Weights of a small transformer language model: vocabulary 2048, 875M tokens.
Each number is 200 + 20 x the weight over its row's rms, rounded and kept within 0 to 999. Layers, rows and columns count from 0. The size before them is the row's rms in percent of the matrix's.

# q: layer 3 attention query, 480x320, rms 0.11, rows 479, columns 240-319
# k: layer 3 attention key, 160x320, rms 0.105, rows 159, columns 240-319
# v: layer 3 attention value, 160x320, rms 0.0933, rows 128-148, columns 240-319
# o: layer 3 attention output (transposed), 480x320, rms 0.359, rows 384-404,416-436,448-467, columns 240-319
q479,098,198,186,207,200,168,221,188,201,201,217,224,179,213,210,186,208,239,203,185,200,201,220,180,191,189,175,190,201,207,177,194,205,209,188,192,180,221,211,170,213,155,228,217,190,185,171,169,167,189,201,189,170,233,224,201,204,201,179,221,198,233,189,211,197,209,172,192,167,197,214,219,183,196,186,178,196,207,217,188,197
k159,094,208,198,190,192,217,223,214,189,190,208,187,159,166,172,169,208,199,213,186,180,210,197,164,218,168,179,211,190,167,185,209,212,188,208,216,237,212,182,171,170,206,213,225,213,201,198,163,201,232,209,194,173,215,196,193,235,186,226,215,229,178,173,229,195,141,224,194,223,192,154,226,136,209,199,178,172,206,198,183,191
v128,098,235,144,194,203,223,219,175,206,209,160,183,185,190,226,175,179,174,164,205,203,198,232,190,182,213,164,226,205,222,199,195,204,225,210,183,195,197,191,194,189,197,178,198,169,212,221,204,187,224,201,195,234,176,213,199,223,209,172,184,211,161,215,207,209,157,205,208,203,204,208,199,195,194,201,185,151,191,172,195,190
o384,100,245,238,200,184,186,201,239,203,155,182,220,142,179,181,202,207,171,217,182,199,211,190,213,212,210,217,209,192,253,208,191,205,163,219,202,208,220,202,176,184,224,224,195,209,225,206,216,213,199,226,182,184,173,215,193,236,176,195,201,187,184,217,192,208,243,242,185,172,221,211,207,179,181,208,179,166,205,163,194,169
o416,093,206,196,184,210,159,199,176,221,168,221,186,217,190,206,211,194,199,191,245,198,159,144,190,206,184,212,204,223,157,165,176,225,194,215,218,222,198,198,229,217,219,235,214,195,230,180,160,190,183,188,210,214,188,164,174,175,227,242,199,177,194,207,182,196,175,170,172,170,179,181,230,201,203,205,231,201,194,198,187,232
o448,092,227,181,220,205,187,161,203,236,203,188,168,265,194,203,172,226,233,216,212,212,208,240,198,208,185,197,210,183,182,209,166,213,193,205,195,198,187,166,228,179,212,197,197,212,212,201,224,201,179,205,205,204,221,205,192,199,189,188,239,205,237,201,207,228,165,196,234,211,183,192,199,216,213,180,189,164,207,223,210,194
v129,092,192,209,235,199,199,190,204,170,200,206,206,186,196,236,200,203,252,184,182,194,209,201,208,211,250,187,185,179,178,195,195,217,197,211,193,228,188,233,207,173,179,187,218,192,180,171,212,182,187,196,184,191,220,182,204,195,187,207,196,231,156,220,202,201,177,199,158,189,200,209,190,174,212,211,212,193,243,199,199,182
o385,102,206,177,202,164,211,190,201,224,189,206,156,194,221,208,190,240,174,226,204,232,155,188,200,200,190,199,208,177,233,236,183,209,197,233,169,224,206,195,192,190,211,191,167,220,196,212,205,198,240,171,206,197,193,188,216,190,193,185,213,226,208,194,181,215,228,200,225,215,213,233,179,194,215,188,190,196,220,172,208,180
o417,091,168,213,195,228,209,197,194,203,219,201,201,215,192,182,172,169,161,250,210,189,193,190,198,190,164,200,198,227,204,171,208,178,188,190,219,209,200,188,194,197,181,194,198,195,224,206,211,189,187,211,186,243,186,217,255,210,233,167,216,194,172,212,175,196,204,191,206,260,244,161,191,215,164,186,192,214,173,199,224,156
o449,091,223,199,187,212,172,185,218,209,209,162,171,211,204,209,200,217,249,157,184,190,220,186,224,185,206,206,229,215,209,217,213,206,199,210,208,196,205,164,218,199,199,181,237,189,185,167,186,197,190,212,194,219,198,207,186,217,168,173,213,207,211,197,180,247,209,218,215,178,205,178,201,180,206,201,179,230,190,192,163,225
v130,105,213,195,185,206,215,217,184,177,196,218,223,220,172,195,179,193,234,184,202,187,172,181,201,207,191,204,188,212,180,222,178,226,211,183,212,201,206,215,202,196,213,229,209,181,193,203,187,175,248,200,153,199,181,206,211,176,181,199,211,226,211,183,187,189,184,198,205,184,201,212,183,199,177,189,240,158,200,207,209,177
o386,110,223,201,180,221,181,184,196,239,198,194,196,169,218,190,205,194,154,244,228,191,201,191,180,209,184,248,172,177,206,205,165,185,189,256,165,224,178,190,176,205,200,207,213,194,165,210,196,203,195,215,153,216,196,202,175,217,219,194,208,185,188,213,194,220,192,164,182,188,180,173,170,209,203,235,216,164,195,215,191,200
o418,094,194,235,168,174,231,208,206,189,170,188,218,208,208,188,196,195,219,161,214,209,199,194,204,189,238,216,209,185,191,204,204,202,173,235,178,187,193,225,193,183,248,209,190,193,220,160,202,202,204,184,236,185,210,225,203,164,226,197,216,221,193,218,185,216,191,183,184,227,229,214,207,184,200,225,196,235,199,209,203,239
o450,096,209,210,213,189,206,215,142,181,221,194,182,227,189,160,222,228,199,190,154,170,205,162,241,234,204,192,210,200,187,230,216,202,216,194,207,225,209,227,263,213,176,165,192,220,218,193,228,195,160,217,240,227,245,194,195,193,198,210,212,196,196,201,214,203,176,215,194,268,186,229,212,218,194,181,185,192,192,193,186,164
v131,097,197,197,190,190,207,173,191,208,182,182,171,221,193,180,226,204,185,187,204,208,165,176,173,213,208,215,221,175,187,189,232,198,195,207,192,219,219,218,224,213,217,195,178,203,216,211,206,175,217,193,184,220,182,216,160,201,215,197,198,219,214,204,236,169,161,181,223,213,218,201,186,181,185,211,202,197,176,202,184,213
o387,109,209,175,184,226,230,236,154,160,211,193,223,180,195,179,167,209,220,185,181,189,195,225,179,210,195,212,224,255,215,245,238,175,259,204,214,203,181,207,186,199,191,165,218,205,174,185,198,196,211,194,210,171,222,213,195,185,156,189,211,193,221,223,194,234,220,187,207,198,201,207,168,172,210,210,163,210,190,224,183,214
o419,092,234,213,183,197,210,203,231,199,222,205,194,197,179,197,173,189,192,204,230,203,182,233,171,181,188,224,195,156,217,223,186,202,194,194,177,180,235,212,215,214,230,194,200,215,225,196,200,189,188,234,208,212,170,207,209,211,193,227,189,202,214,188,170,249,203,221,194,198,193,177,179,205,182,200,222,194,187,202,200,195
o451,089,180,230,154,187,204,184,262,235,178,192,183,188,214,165,212,200,195,190,203,203,177,179,185,196,205,184,200,199,152,186,210,216,215,212,172,256,208,185,187,213,209,195,193,201,192,192,230,217,168,186,213,199,216,193,233,233,241,219,193,184,198,166,194,176,206,156,193,190,231,205,250,193,205,223,194,205,199,215,212,167
v132,096,174,212,207,212,217,191,152,211,187,179,205,207,197,159,205,208,228,236,167,203,206,192,154,227,224,174,205,226,200,179,190,189,234,158,190,193,193,189,195,192,218,181,189,203,190,178,191,205,202,160,201,200,179,174,197,189,200,187,208,161,225,163,236,211,212,228,206,224,189,212,244,211,144,172,200,212,236,174,197,190
o388,102,196,200,221,189,183,195,245,181,206,193,187,194,196,243,224,179,173,211,198,193,213,199,212,200,199,217,209,171,215,217,188,216,190,205,187,233,176,210,220,177,230,188,205,208,172,242,205,187,196,210,217,186,192,240,224,209,219,191,207,201,217,224,171,179,186,214,188,207,175,193,205,230,237,216,239,174,187,190,201,187
o420,087,189,190,191,220,221,211,224,191,194,196,194,196,210,158,209,179,194,197,190,200,183,208,200,187,212,149,233,239,188,179,220,193,208,218,208,193,188,187,194,204,160,198,186,222,164,172,204,184,192,229,208,192,165,214,219,209,198,213,199,206,173,193,222,223,200,240,197,195,218,180,174,163,198,235,204,205,199,217,195,241
o452,099,197,169,212,212,196,192,186,203,174,171,209,184,206,215,206,230,233,211,198,206,187,178,168,256,181,210,185,206,210,198,172,223,224,217,174,190,229,186,185,201,204,208,220,165,239,166,188,235,176,204,217,241,173,176,215,224,235,179,188,231,182,166,203,190,194,188,198,198,193,192,191,176,179,189,200,203,183,196,201,208
v133,094,222,199,206,196,172,221,186,214,221,214,194,226,178,226,236,204,192,217,216,196,222,204,180,208,197,216,199,224,165,184,169,186,194,190,180,194,174,208,205,208,209,224,220,205,203,176,185,211,185,168,199,200,208,229,256,203,208,197,176,184,200,218,225,228,223,220,196,220,184,202,226,182,171,228,205,203,184,190,195,204
o389,100,201,217,228,190,186,188,224,190,197,222,215,236,238,190,194,222,202,205,212,189,199,207,173,203,191,198,190,171,229,207,164,199,192,234,182,214,230,179,225,182,204,178,246,214,205,227,221,195,198,205,185,188,198,222,167,228,230,180,223,184,221,190,228,166,192,214,160,182,187,185,203,196,200,201,214,198,198,178,194,195
o421,088,219,186,214,196,265,203,207,198,175,211,166,196,215,174,189,203,213,186,202,213,184,194,194,212,180,202,216,226,191,209,217,182,234,180,158,174,207,219,205,184,205,196,223,187,230,182,203,202,179,207,187,220,203,203,239,219,230,208,249,194,231,228,190,213,204,185,192,185,187,170,209,180,178,201,229,186,195,202,217,162
o453,104,195,203,192,208,168,191,196,209,186,215,227,159,204,206,225,189,198,202,187,217,222,196,186,201,207,226,201,167,194,140,189,214,175,199,196,203,201,195,191,185,208,197,184,194,171,191,173,220,207,201,204,201,175,206,166,198,183,203,181,194,214,186,169,218,175,199,213,198,188,231,211,224,222,205,214,206,190,199,201,224
v134,103,204,214,192,181,223,169,198,210,211,191,198,211,246,202,230,216,149,201,194,192,193,177,176,201,194,180,214,224,217,193,221,210,207,194,172,198,228,199,197,204,236,228,206,199,174,154,199,170,220,202,202,239,234,193,224,175,191,193,222,214,203,198,197,147,182,195,199,223,192,190,201,194,174,206,200,193,194,232,204,195
o390,101,188,210,193,211,206,200,211,197,196,221,216,179,206,187,205,195,226,207,210,190,175,231,220,218,177,184,171,214,172,233,212,210,234,203,196,191,157,184,195,208,196,166,197,221,198,162,186,231,195,201,195,203,203,211,216,219,164,204,183,202,221,196,196,187,218,214,192,203,210,231,198,169,212,194,159,234,190,197,219,198
o422,088,177,197,255,194,189,217,174,220,194,218,218,225,211,231,218,211,186,195,184,178,183,209,188,211,217,183,221,201,187,176,179,222,199,184,190,230,193,225,205,218,203,238,212,175,180,208,185,229,224,193,207,195,226,211,204,206,263,233,178,210,210,184,183,184,212,179,224,178,212,227,204,199,218,173,213,200,220,180,180,200
o454,104,170,210,179,189,214,183,192,164,222,169,230,215,219,187,161,222,241,174,202,194,208,193,213,176,177,214,206,196,213,271,199,208,222,193,197,226,178,236,213,199,211,162,221,202,207,237,197,202,183,240,192,231,180,198,209,203,215,186,202,204,190,209,165,208,206,213,224,203,194,207,178,195,174,190,232,182,202,235,192,216
v135,094,224,197,211,211,200,220,212,192,188,188,183,230,172,194,216,198,187,201,214,186,204,218,156,198,187,224,181,218,206,137,185,181,191,204,237,209,211,198,164,207,193,212,197,193,162,233,241,211,224,177,205,206,201,201,221,198,152,205,178,202,244,193,187,202,185,223,237,198,197,193,217,218,193,215,199,155,230,235,185,220
o391,101,199,199,207,175,203,174,207,192,218,178,225,187,195,268,186,185,228,193,204,199,241,210,228,158,217,211,189,198,214,200,204,188,172,239,203,191,184,188,185,221,211,186,171,206,238,248,213,194,193,236,174,207,218,196,210,212,200,196,211,222,161,177,171,214,234,219,195,172,186,184,205,205,183,234,208,186,209,184,221,204
o423,095,198,214,209,212,200,221,196,213,153,204,219,203,194,201,194,210,180,186,180,155,168,182,203,188,187,158,210,224,195,193,192,192,241,178,220,205,223,186,196,178,176,190,204,230,165,169,222,204,199,164,227,185,211,220,186,204,201,203,192,206,202,180,224,219,214,210,153,201,197,184,186,190,220,183,182,209,181,215,179,195
o455,099,168,172,203,197,177,193,175,235,192,199,176,219,216,168,236,230,194,204,192,177,180,211,209,209,197,205,192,225,207,205,228,204,198,186,245,216,181,205,176,198,209,219,238,198,209,227,222,196,164,184,203,232,193,182,185,189,205,210,172,172,174,207,197,195,209,180,180,222,181,216,166,209,190,209,206,216,233,208,221,198
v136,097,169,226,200,213,197,189,258,182,229,215,181,216,202,178,238,227,229,237,222,190,232,219,219,196,197,192,206,190,201,217,181,233,231,172,207,190,215,183,208,195,193,177,201,212,188,205,211,220,194,193,231,182,216,222,202,163,227,229,194,205,191,191,193,183,204,180,215,228,224,176,217,226,212,197,195,204,191,193,216,208
o392,096,185,164,213,191,204,211,182,198,195,206,181,229,187,260,217,189,196,203,171,170,185,211,197,198,196,182,187,205,209,186,193,183,226,187,175,184,184,238,178,161,207,215,206,187,229,190,185,218,200,184,207,168,192,239,227,191,220,197,179,200,168,206,200,196,150,225,202,190,207,186,193,167,212,218,209,192,175,195,188,180
o424,103,186,182,192,229,203,176,141,216,209,224,191,209,188,213,206,212,213,202,192,227,217,212,225,192,206,197,205,215,197,184,204,225,190,181,187,200,201,164,174,152,189,217,224,189,204,196,216,170,203,231,225,188,208,192,211,195,165,233,207,192,198,189,195,210,209,181,171,196,181,183,185,197,196,194,220,163,219,194,189,187
o456,092,223,231,210,224,197,241,233,219,167,201,201,174,182,210,181,190,162,209,194,189,214,173,199,209,241,207,177,187,236,241,196,204,162,200,198,171,210,223,199,185,165,185,188,167,191,206,226,179,203,231,175,155,204,183,193,225,209,191,203,199,211,214,201,183,189,193,203,213,224,219,219,208,219,192,168,210,227,204,201,211
v137,108,173,178,225,190,221,204,232,195,189,216,208,188,194,202,204,185,195,193,206,183,221,210,200,245,200,203,180,197,204,219,181,223,222,162,214,189,234,199,186,182,184,222,203,224,226,167,208,215,204,220,196,215,173,218,198,179,214,172,172,218,215,210,194,167,215,201,207,197,200,191,209,184,202,186,213,225,192,214,196,217
o393,097,200,172,205,209,200,205,189,200,182,200,227,200,193,193,194,200,225,216,212,184,208,249,205,206,199,212,221,243,178,183,183,166,172,187,230,189,190,192,177,203,178,215,186,161,201,180,205,213,226,202,202,225,256,206,197,194,206,193,183,205,200,188,154,233,216,192,160,206,203,212,184,217,209,197,186,222,198,213,200,195
o425,098,194,172,191,208,200,168,159,194,227,240,193,237,206,171,233,189,201,212,179,195,187,200,228,196,210,212,206,207,207,219,235,211,201,198,187,249,199,187,226,159,212,196,209,181,189,180,199,180,219,195,212,211,228,213,189,177,188,221,192,200,175,221,190,175,173,208,234,203,184,185,187,206,193,187,198,193,204,177,211,185
o457,111,232,185,184,191,202,199,211,189,195,195,165,210,220,241,219,228,217,169,165,200,195,162,175,178,192,218,227,189,186,170,194,207,199,186,199,196,197,218,206,213,207,196,227,192,198,238,210,193,193,228,189,225,168,199,221,208,183,164,167,189,199,207,170,224,189,178,190,181,227,159,195,200,226,222,183,184,193,171,171,217
v138,100,169,220,213,162,185,217,196,201,211,221,210,214,204,204,160,211,190,172,193,203,218,190,186,166,186,197,183,154,215,230,230,160,194,225,196,183,191,185,190,179,208,227,195,194,199,154,220,197,198,227,172,168,198,227,187,223,185,225,240,204,230,182,226,226,205,202,145,198,165,193,223,169,177,185,220,181,181,187,191,189
o394,106,196,198,205,191,194,213,221,180,222,149,226,216,208,164,182,173,182,178,187,185,196,190,195,199,186,208,199,195,184,238,230,181,197,181,186,199,194,221,212,190,208,227,209,206,194,207,216,201,199,182,197,197,203,218,210,222,189,175,198,226,205,211,178,203,193,260,199,199,222,217,223,206,183,202,171,187,178,229,205,175
o426,097,225,172,201,196,231,222,231,188,206,208,180,197,187,184,205,171,183,199,173,178,201,194,218,233,232,198,209,230,208,210,226,176,158,170,184,194,205,215,199,196,168,173,214,221,183,208,199,208,186,164,231,194,204,212,157,175,202,237,224,198,167,161,221,170,175,147,200,220,213,168,211,193,196,191,184,219,189,168,193,199
o458,099,219,208,221,183,193,186,208,191,185,214,164,187,208,183,223,232,215,199,198,193,200,213,203,200,198,208,185,180,187,179,210,222,224,178,223,212,201,191,207,210,178,207,189,189,184,187,189,216,243,251,172,188,187,211,216,208,213,161,146,221,164,199,212,201,197,191,210,179,213,189,195,175,193,203,218,210,250,225,152,203
v139,099,251,227,232,198,197,208,214,224,167,233,207,169,201,199,185,194,196,230,203,210,213,214,202,213,156,162,206,161,215,184,194,195,185,212,224,201,192,212,185,202,207,214,153,180,200,223,205,226,180,206,192,202,234,174,225,212,157,236,181,223,193,193,237,201,206,209,207,186,203,237,212,195,216,181,200,201,182,201,223,216
o395,087,172,194,185,227,172,224,179,215,211,167,166,212,153,214,220,178,224,193,208,193,221,222,201,178,186,209,196,197,183,209,179,213,216,170,244,199,204,184,187,173,211,234,204,190,177,221,186,217,224,195,226,199,201,224,175,196,198,180,169,227,198,186,173,187,177,195,193,183,195,176,192,221,195,204,221,201,220,212,185,192
o427,098,207,198,181,158,195,219,226,192,168,189,194,210,227,193,200,209,227,192,180,206,186,211,173,193,245,205,197,228,227,181,214,206,171,235,193,183,205,210,191,209,199,213,163,151,202,200,214,209,178,234,187,192,188,225,200,167,203,194,177,237,199,195,207,220,205,216,196,199,240,181,191,201,203,202,189,216,170,188,213,203
o459,100,195,156,213,236,221,207,190,179,238,226,184,186,204,224,204,187,165,211,207,231,192,193,190,197,208,206,209,220,219,158,237,169,189,142,193,202,182,197,214,196,218,182,220,192,189,191,184,202,202,212,179,238,175,192,200,227,175,159,226,187,208,208,171,191,228,188,216,177,208,216,179,228,219,190,171,200,167,176,225,190
v140,101,231,180,194,186,219,195,212,215,199,176,222,216,208,222,220,183,153,201,208,185,198,221,184,213,236,221,204,215,197,218,185,190,194,220,230,222,225,184,197,234,193,221,216,213,179,213,180,192,220,179,208,191,197,198,195,157,223,200,214,173,181,219,169,182,196,224,197,223,204,176,187,218,190,209,228,186,223,197,211,202
o396,108,205,197,201,199,176,185,181,215,206,208,204,184,204,240,186,189,176,182,194,190,239,244,195,202,195,195,194,236,204,223,209,208,222,170,220,207,204,180,208,192,210,217,146,173,239,209,219,205,202,200,189,176,181,198,151,180,193,222,200,211,188,188,210,240,202,167,220,189,153,180,190,203,212,179,187,219,212,203,189,223
o428,095,179,198,207,191,221,198,178,205,195,232,199,197,207,181,199,194,211,240,183,204,205,220,191,162,214,229,194,202,193,218,184,176,205,233,175,188,192,169,209,188,188,175,238,211,204,171,174,182,185,198,195,222,240,183,194,190,205,156,197,199,232,229,222,203,209,211,196,218,199,217,195,204,189,204,196,198,178,195,174,193
o460,095,169,237,220,193,178,219,199,216,200,177,205,220,188,191,187,220,242,197,166,192,184,198,214,194,177,204,216,222,214,189,213,229,218,219,188,175,190,204,200,184,149,166,197,230,223,199,209,216,222,206,215,173,175,197,215,182,187,204,158,230,192,186,210,195,211,196,168,203,200,209,234,207,184,209,206,246,203,213,188,207
v141,097,205,188,182,213,176,207,197,206,212,200,206,230,223,224,205,175,234,236,205,195,182,157,221,239,217,179,187,190,200,208,233,213,199,190,179,199,182,203,217,223,199,214,200,192,254,255,214,196,189,212,204,201,183,163,196,199,198,208,160,191,204,183,202,178,187,208,165,219,186,208,216,203,174,204,239,216,246,214,206,203
o397,109,241,246,184,167,186,182,187,221,212,187,200,220,175,209,242,219,201,212,205,183,221,226,195,221,177,202,230,205,207,163,178,173,199,152,205,177,188,175,211,220,247,232,203,204,238,216,194,170,157,211,206,197,211,205,219,179,195,214,226,244,204,190,187,234,217,198,196,162,209,245,194,229,201,222,220,193,205,240,213,202
o429,088,210,196,185,204,179,194,192,214,197,175,201,209,212,215,177,214,228,189,184,185,205,156,228,183,191,210,176,175,217,223,203,203,193,212,154,207,223,260,203,224,192,214,177,199,173,212,201,202,174,188,203,212,214,211,198,229,223,164,212,201,201,213,204,213,187,182,176,230,181,153,196,206,181,158,214,174,217,231,157,199
o461,104,208,168,208,199,191,183,233,165,213,208,223,205,185,162,215,183,206,168,180,198,200,209,178,215,204,188,201,154,190,184,196,224,199,211,187,250,216,225,202,192,189,181,241,179,210,185,208,205,251,202,163,213,169,238,193,209,214,218,216,176,213,243,193,149,189,194,207,192,206,211,223,165,205,215,176,140,175,183,214,211
v142,090,211,216,207,216,195,223,182,206,203,221,202,165,149,207,184,202,207,206,205,197,218,177,203,234,201,193,196,205,208,203,184,209,205,190,221,194,214,227,198,206,210,172,222,142,173,204,195,214,204,197,187,186,190,192,192,229,240,219,200,187,229,183,232,236,227,193,175,224,233,224,201,187,168,193,195,171,216,184,177,233
o398,096,195,210,187,225,206,207,167,194,204,185,179,197,212,181,227,228,178,170,197,156,177,173,191,250,191,214,204,225,172,158,217,199,187,221,203,215,175,209,187,190,214,219,221,187,182,183,183,170,173,184,171,218,215,206,185,180,189,191,198,229,164,195,186,163,212,165,204,216,201,185,181,180,194,195,184,189,238,236,189,167
o430,094,198,204,200,201,216,192,213,178,192,199,209,237,189,176,240,191,232,232,174,198,196,195,240,208,181,208,182,189,189,234,181,180,209,209,192,204,184,192,220,231,208,204,159,197,181,168,234,224,175,230,222,223,221,220,181,222,227,199,197,187,200,198,211,222,234,213,221,191,192,218,242,188,212,199,194,186,225,205,190,218
o462,096,197,199,213,185,184,234,193,202,199,195,202,186,216,208,196,202,175,188,225,215,216,175,164,196,219,193,220,181,188,165,210,227,198,221,200,178,218,182,216,194,186,197,197,208,199,234,222,239,177,178,209,161,222,192,232,198,246,230,193,222,233,185,206,190,184,209,185,233,188,203,215,196,199,189,217,240,183,177,204,173
v143,095,227,216,202,223,210,176,205,202,202,162,226,191,174,188,216,182,213,201,201,196,189,195,238,223,212,192,209,182,206,202,179,175,194,195,183,203,173,175,218,222,151,176,158,163,189,203,208,178,187,220,195,198,184,159,200,226,233,210,196,196,184,181,172,220,210,217,195,215,170,218,209,209,230,175,210,218,177,257,195,178
o399,107,241,190,201,207,207,229,186,209,191,195,164,191,182,198,210,168,208,225,208,205,192,155,212,200,168,220,214,196,248,203,197,195,234,192,196,185,231,231,196,221,205,198,133,201,209,201,189,212,176,191,205,175,186,193,192,192,178,201,203,215,221,187,162,225,202,215,165,195,201,197,206,188,183,197,191,245,180,207,189,212
o431,096,174,240,216,171,201,205,200,204,236,183,198,198,174,224,152,170,172,244,181,222,247,200,228,217,215,204,205,226,212,193,204,185,185,219,234,194,193,166,157,194,204,214,208,224,215,213,232,173,215,211,237,182,181,201,196,182,234,207,230,169,213,179,206,185,179,196,206,189,220,202,201,217,239,204,207,189,189,206,193,177
o463,092,215,183,230,188,209,191,195,191,180,212,200,205,210,186,196,223,193,163,213,172,209,194,181,207,226,195,181,219,185,212,216,210,193,235,185,219,227,237,228,202,206,209,181,204,199,192,204,193,200,215,183,220,199,223,208,179,190,180,189,252,226,204,229,216,192,200,204,230,216,218,189,194,183,180,188,207,211,205,186,206
v144,098,162,255,198,184,198,202,211,198,217,165,172,190,200,185,242,205,206,208,194,216,189,207,196,220,208,243,221,170,181,201,166,160,175,203,208,194,227,209,226,158,222,214,211,196,211,184,235,188,204,225,193,190,176,212,241,221,203,195,195,215,182,253,218,188,183,198,185,245,199,211,204,221,195,211,206,233,178,225,229,184
o400,100,223,237,222,217,193,195,239,196,242,211,229,192,217,172,199,209,223,224,187,194,220,217,219,188,172,179,218,170,201,196,235,153,186,190,198,201,238,222,210,201,206,215,161,203,203,229,209,178,189,207,232,203,213,181,217,180,203,222,256,233,220,165,192,223,169,216,175,179,195,205,239,205,178,183,182,201,186,158,216,208
o432,096,201,193,207,225,266,203,190,195,208,237,164,210,218,213,211,190,166,183,213,207,184,203,187,179,217,217,176,225,194,204,236,172,168,177,221,178,212,210,207,213,194,188,214,169,185,171,216,197,223,169,171,237,184,226,199,192,192,199,193,162,216,208,195,192,182,167,233,206,200,207,189,226,236,198,193,222,189,215,212,195
o464,100,207,193,183,205,195,215,201,196,210,181,203,192,197,184,224,194,214,184,192,176,226,173,195,229,168,210,207,187,195,200,207,219,198,201,178,218,139,207,222,215,185,167,204,216,208,178,183,210,203,176,174,197,179,202,200,215,184,191,221,223,188,228,203,202,193,203,199,239,192,202,196,186,192,194,206,191,174,219,193,193
v145,097,220,243,187,200,195,207,235,205,167,212,184,196,197,208,204,190,160,211,164,180,206,215,186,213,188,183,225,204,206,226,210,188,193,201,214,203,204,176,183,219,171,234,179,210,196,201,198,177,195,192,182,212,203,180,172,209,226,185,191,187,203,202,202,183,212,191,213,212,236,199,237,207,203,216,171,174,158,208,230,168
o401,100,215,172,203,201,156,187,212,200,204,177,212,200,185,212,194,161,169,212,208,150,198,215,215,224,181,223,196,187,194,179,216,197,196,169,233,221,215,183,215,184,194,204,208,172,201,221,199,241,198,203,239,223,204,204,222,217,196,198,194,191,189,194,166,218,186,233,192,197,184,179,168,182,200,209,204,217,211,224,171,207
o433,089,206,191,198,206,181,244,219,190,233,215,230,223,236,205,175,234,171,228,193,194,237,206,206,240,177,173,203,213,203,188,210,188,168,201,172,182,212,207,208,196,181,184,210,218,199,199,212,184,163,185,181,175,198,202,186,145,174,215,221,201,181,189,208,191,196,206,210,181,191,184,213,228,191,165,185,222,235,208,218,169
o465,093,191,229,225,238,212,196,187,206,179,243,229,187,202,182,198,212,238,191,205,219,177,207,175,196,244,189,201,172,199,208,204,232,204,189,216,213,223,212,214,168,199,189,226,240,196,166,194,195,225,219,207,201,221,152,172,221,153,201,208,187,172,228,207,169,167,180,217,178,209,212,207,197,205,207,180,195,168,204,235,227
v146,100,215,177,196,182,174,204,218,227,162,189,177,179,165,231,220,211,222,173,197,195,213,210,234,195,187,211,222,219,202,184,188,164,215,200,210,200,200,164,166,219,205,213,202,208,189,186,215,216,200,207,189,192,179,191,211,203,177,185,188,188,190,200,196,233,187,199,182,204,204,186,211,147,188,209,218,157,208,225,184,173
o402,100,163,168,209,202,200,170,183,219,214,235,175,171,214,205,212,208,199,206,189,180,207,220,209,202,202,198,194,214,191,167,171,203,192,176,170,185,175,196,184,183,180,205,184,181,181,180,179,214,240,176,211,218,195,192,185,185,167,189,184,204,188,163,201,179,132,200,165,209,152,194,238,199,225,208,195,211,158,202,197,195
o434,092,212,202,214,189,187,184,214,195,157,183,205,211,169,209,205,178,201,224,180,161,221,176,198,201,187,197,200,183,204,201,188,194,198,232,196,152,191,219,216,191,197,199,222,211,205,202,196,225,195,174,212,225,188,179,195,227,230,246,186,218,197,199,185,206,196,214,205,210,186,173,198,197,211,200,201,246,203,209,208,154
o466,098,191,214,195,185,203,185,160,193,177,150,191,173,219,185,189,202,239,171,188,227,206,224,222,208,229,203,207,211,200,220,206,206,171,172,212,197,192,183,225,198,197,185,200,195,204,219,227,166,210,202,217,210,161,217,203,242,208,215,229,196,231,214,234,200,235,207,222,198,230,207,225,197,220,193,181,183,193,206,172,228
v147,098,167,234,217,198,232,236,192,211,194,231,196,155,215,176,221,201,188,183,192,196,192,217,245,221,227,206,171,196,249,195,214,180,208,213,201,199,201,170,192,179,221,152,192,188,178,191,226,221,217,211,196,182,184,184,205,177,190,184,195,231,228,243,222,208,202,227,221,180,198,213,206,185,189,200,212,214,187,191,228,220
o403,103,174,189,191,224,185,198,221,204,190,231,227,177,213,179,225,223,217,204,147,176,193,210,189,198,201,171,224,194,169,185,222,215,213,176,197,192,220,216,204,224,179,218,204,189,211,178,191,183,193,161,209,237,180,213,158,197,195,175,166,190,191,199,183,192,168,198,215,208,207,184,253,216,184,233,191,183,182,214,215,208
o435,084,211,210,230,216,167,175,204,203,217,168,239,205,243,228,210,196,146,183,231,198,178,188,187,212,223,195,192,177,182,185,232,181,197,196,190,191,205,225,181,202,217,170,239,166,212,169,212,216,204,190,162,227,168,181,242,168,186,214,184,234,174,154,191,213,216,204,203,208,168,178,203,201,216,209,185,200,203,186,237,182
o467,104,226,207,239,205,193,205,199,189,205,185,198,207,196,215,242,203,236,207,223,211,186,188,209,199,192,216,197,215,179,209,187,186,197,188,184,211,187,143,216,206,210,203,240,209,225,199,180,201,167,221,182,191,205,180,195,185,192,237,203,197,176,192,197,199,200,224,223,215,180,227,165,177,217,201,175,203,188,197,202,186
v148,100,170,212,207,223,178,184,207,195,236,191,181,189,208,204,191,210,188,197,200,195,214,185,196,194,194,190,218,244,213,209,214,184,231,175,209,191,216,192,186,192,189,210,197,197,209,200,197,209,195,187,265,197,204,198,189,214,203,197,186,183,239,190,203,172,184,174,224,169,220,231,181,182,200,218,180,237,184,245,185,179
o404,092,205,208,238,180,182,210,212,223,208,165,163,223,170,194,199,190,204,224,203,212,195,187,214,212,195,183,204,230,206,207,220,187,147,195,226,205,210,152,176,188,184,205,207,252,176,215,190,181,231,202,224,215,205,204,192,219,214,198,230,197,212,179,177,235,198,188,177,187,192,201,248,207,178,214,217,182,210,186,238,137
o436,103,197,159,198,195,200,192,164,209,186,235,214,188,209,220,229,228,180,178,175,182,177,237,219,218,186,201,175,192,167,216,196,204,252,191,150,220,189,195,205,200,177,207,245,206,171,213,197,213,209,244,199,215,209,225,202,210,212,188,194,214,195,206,202,187,185,232,205,202,186,205,186,168,200,205,195,204,184,219,174,206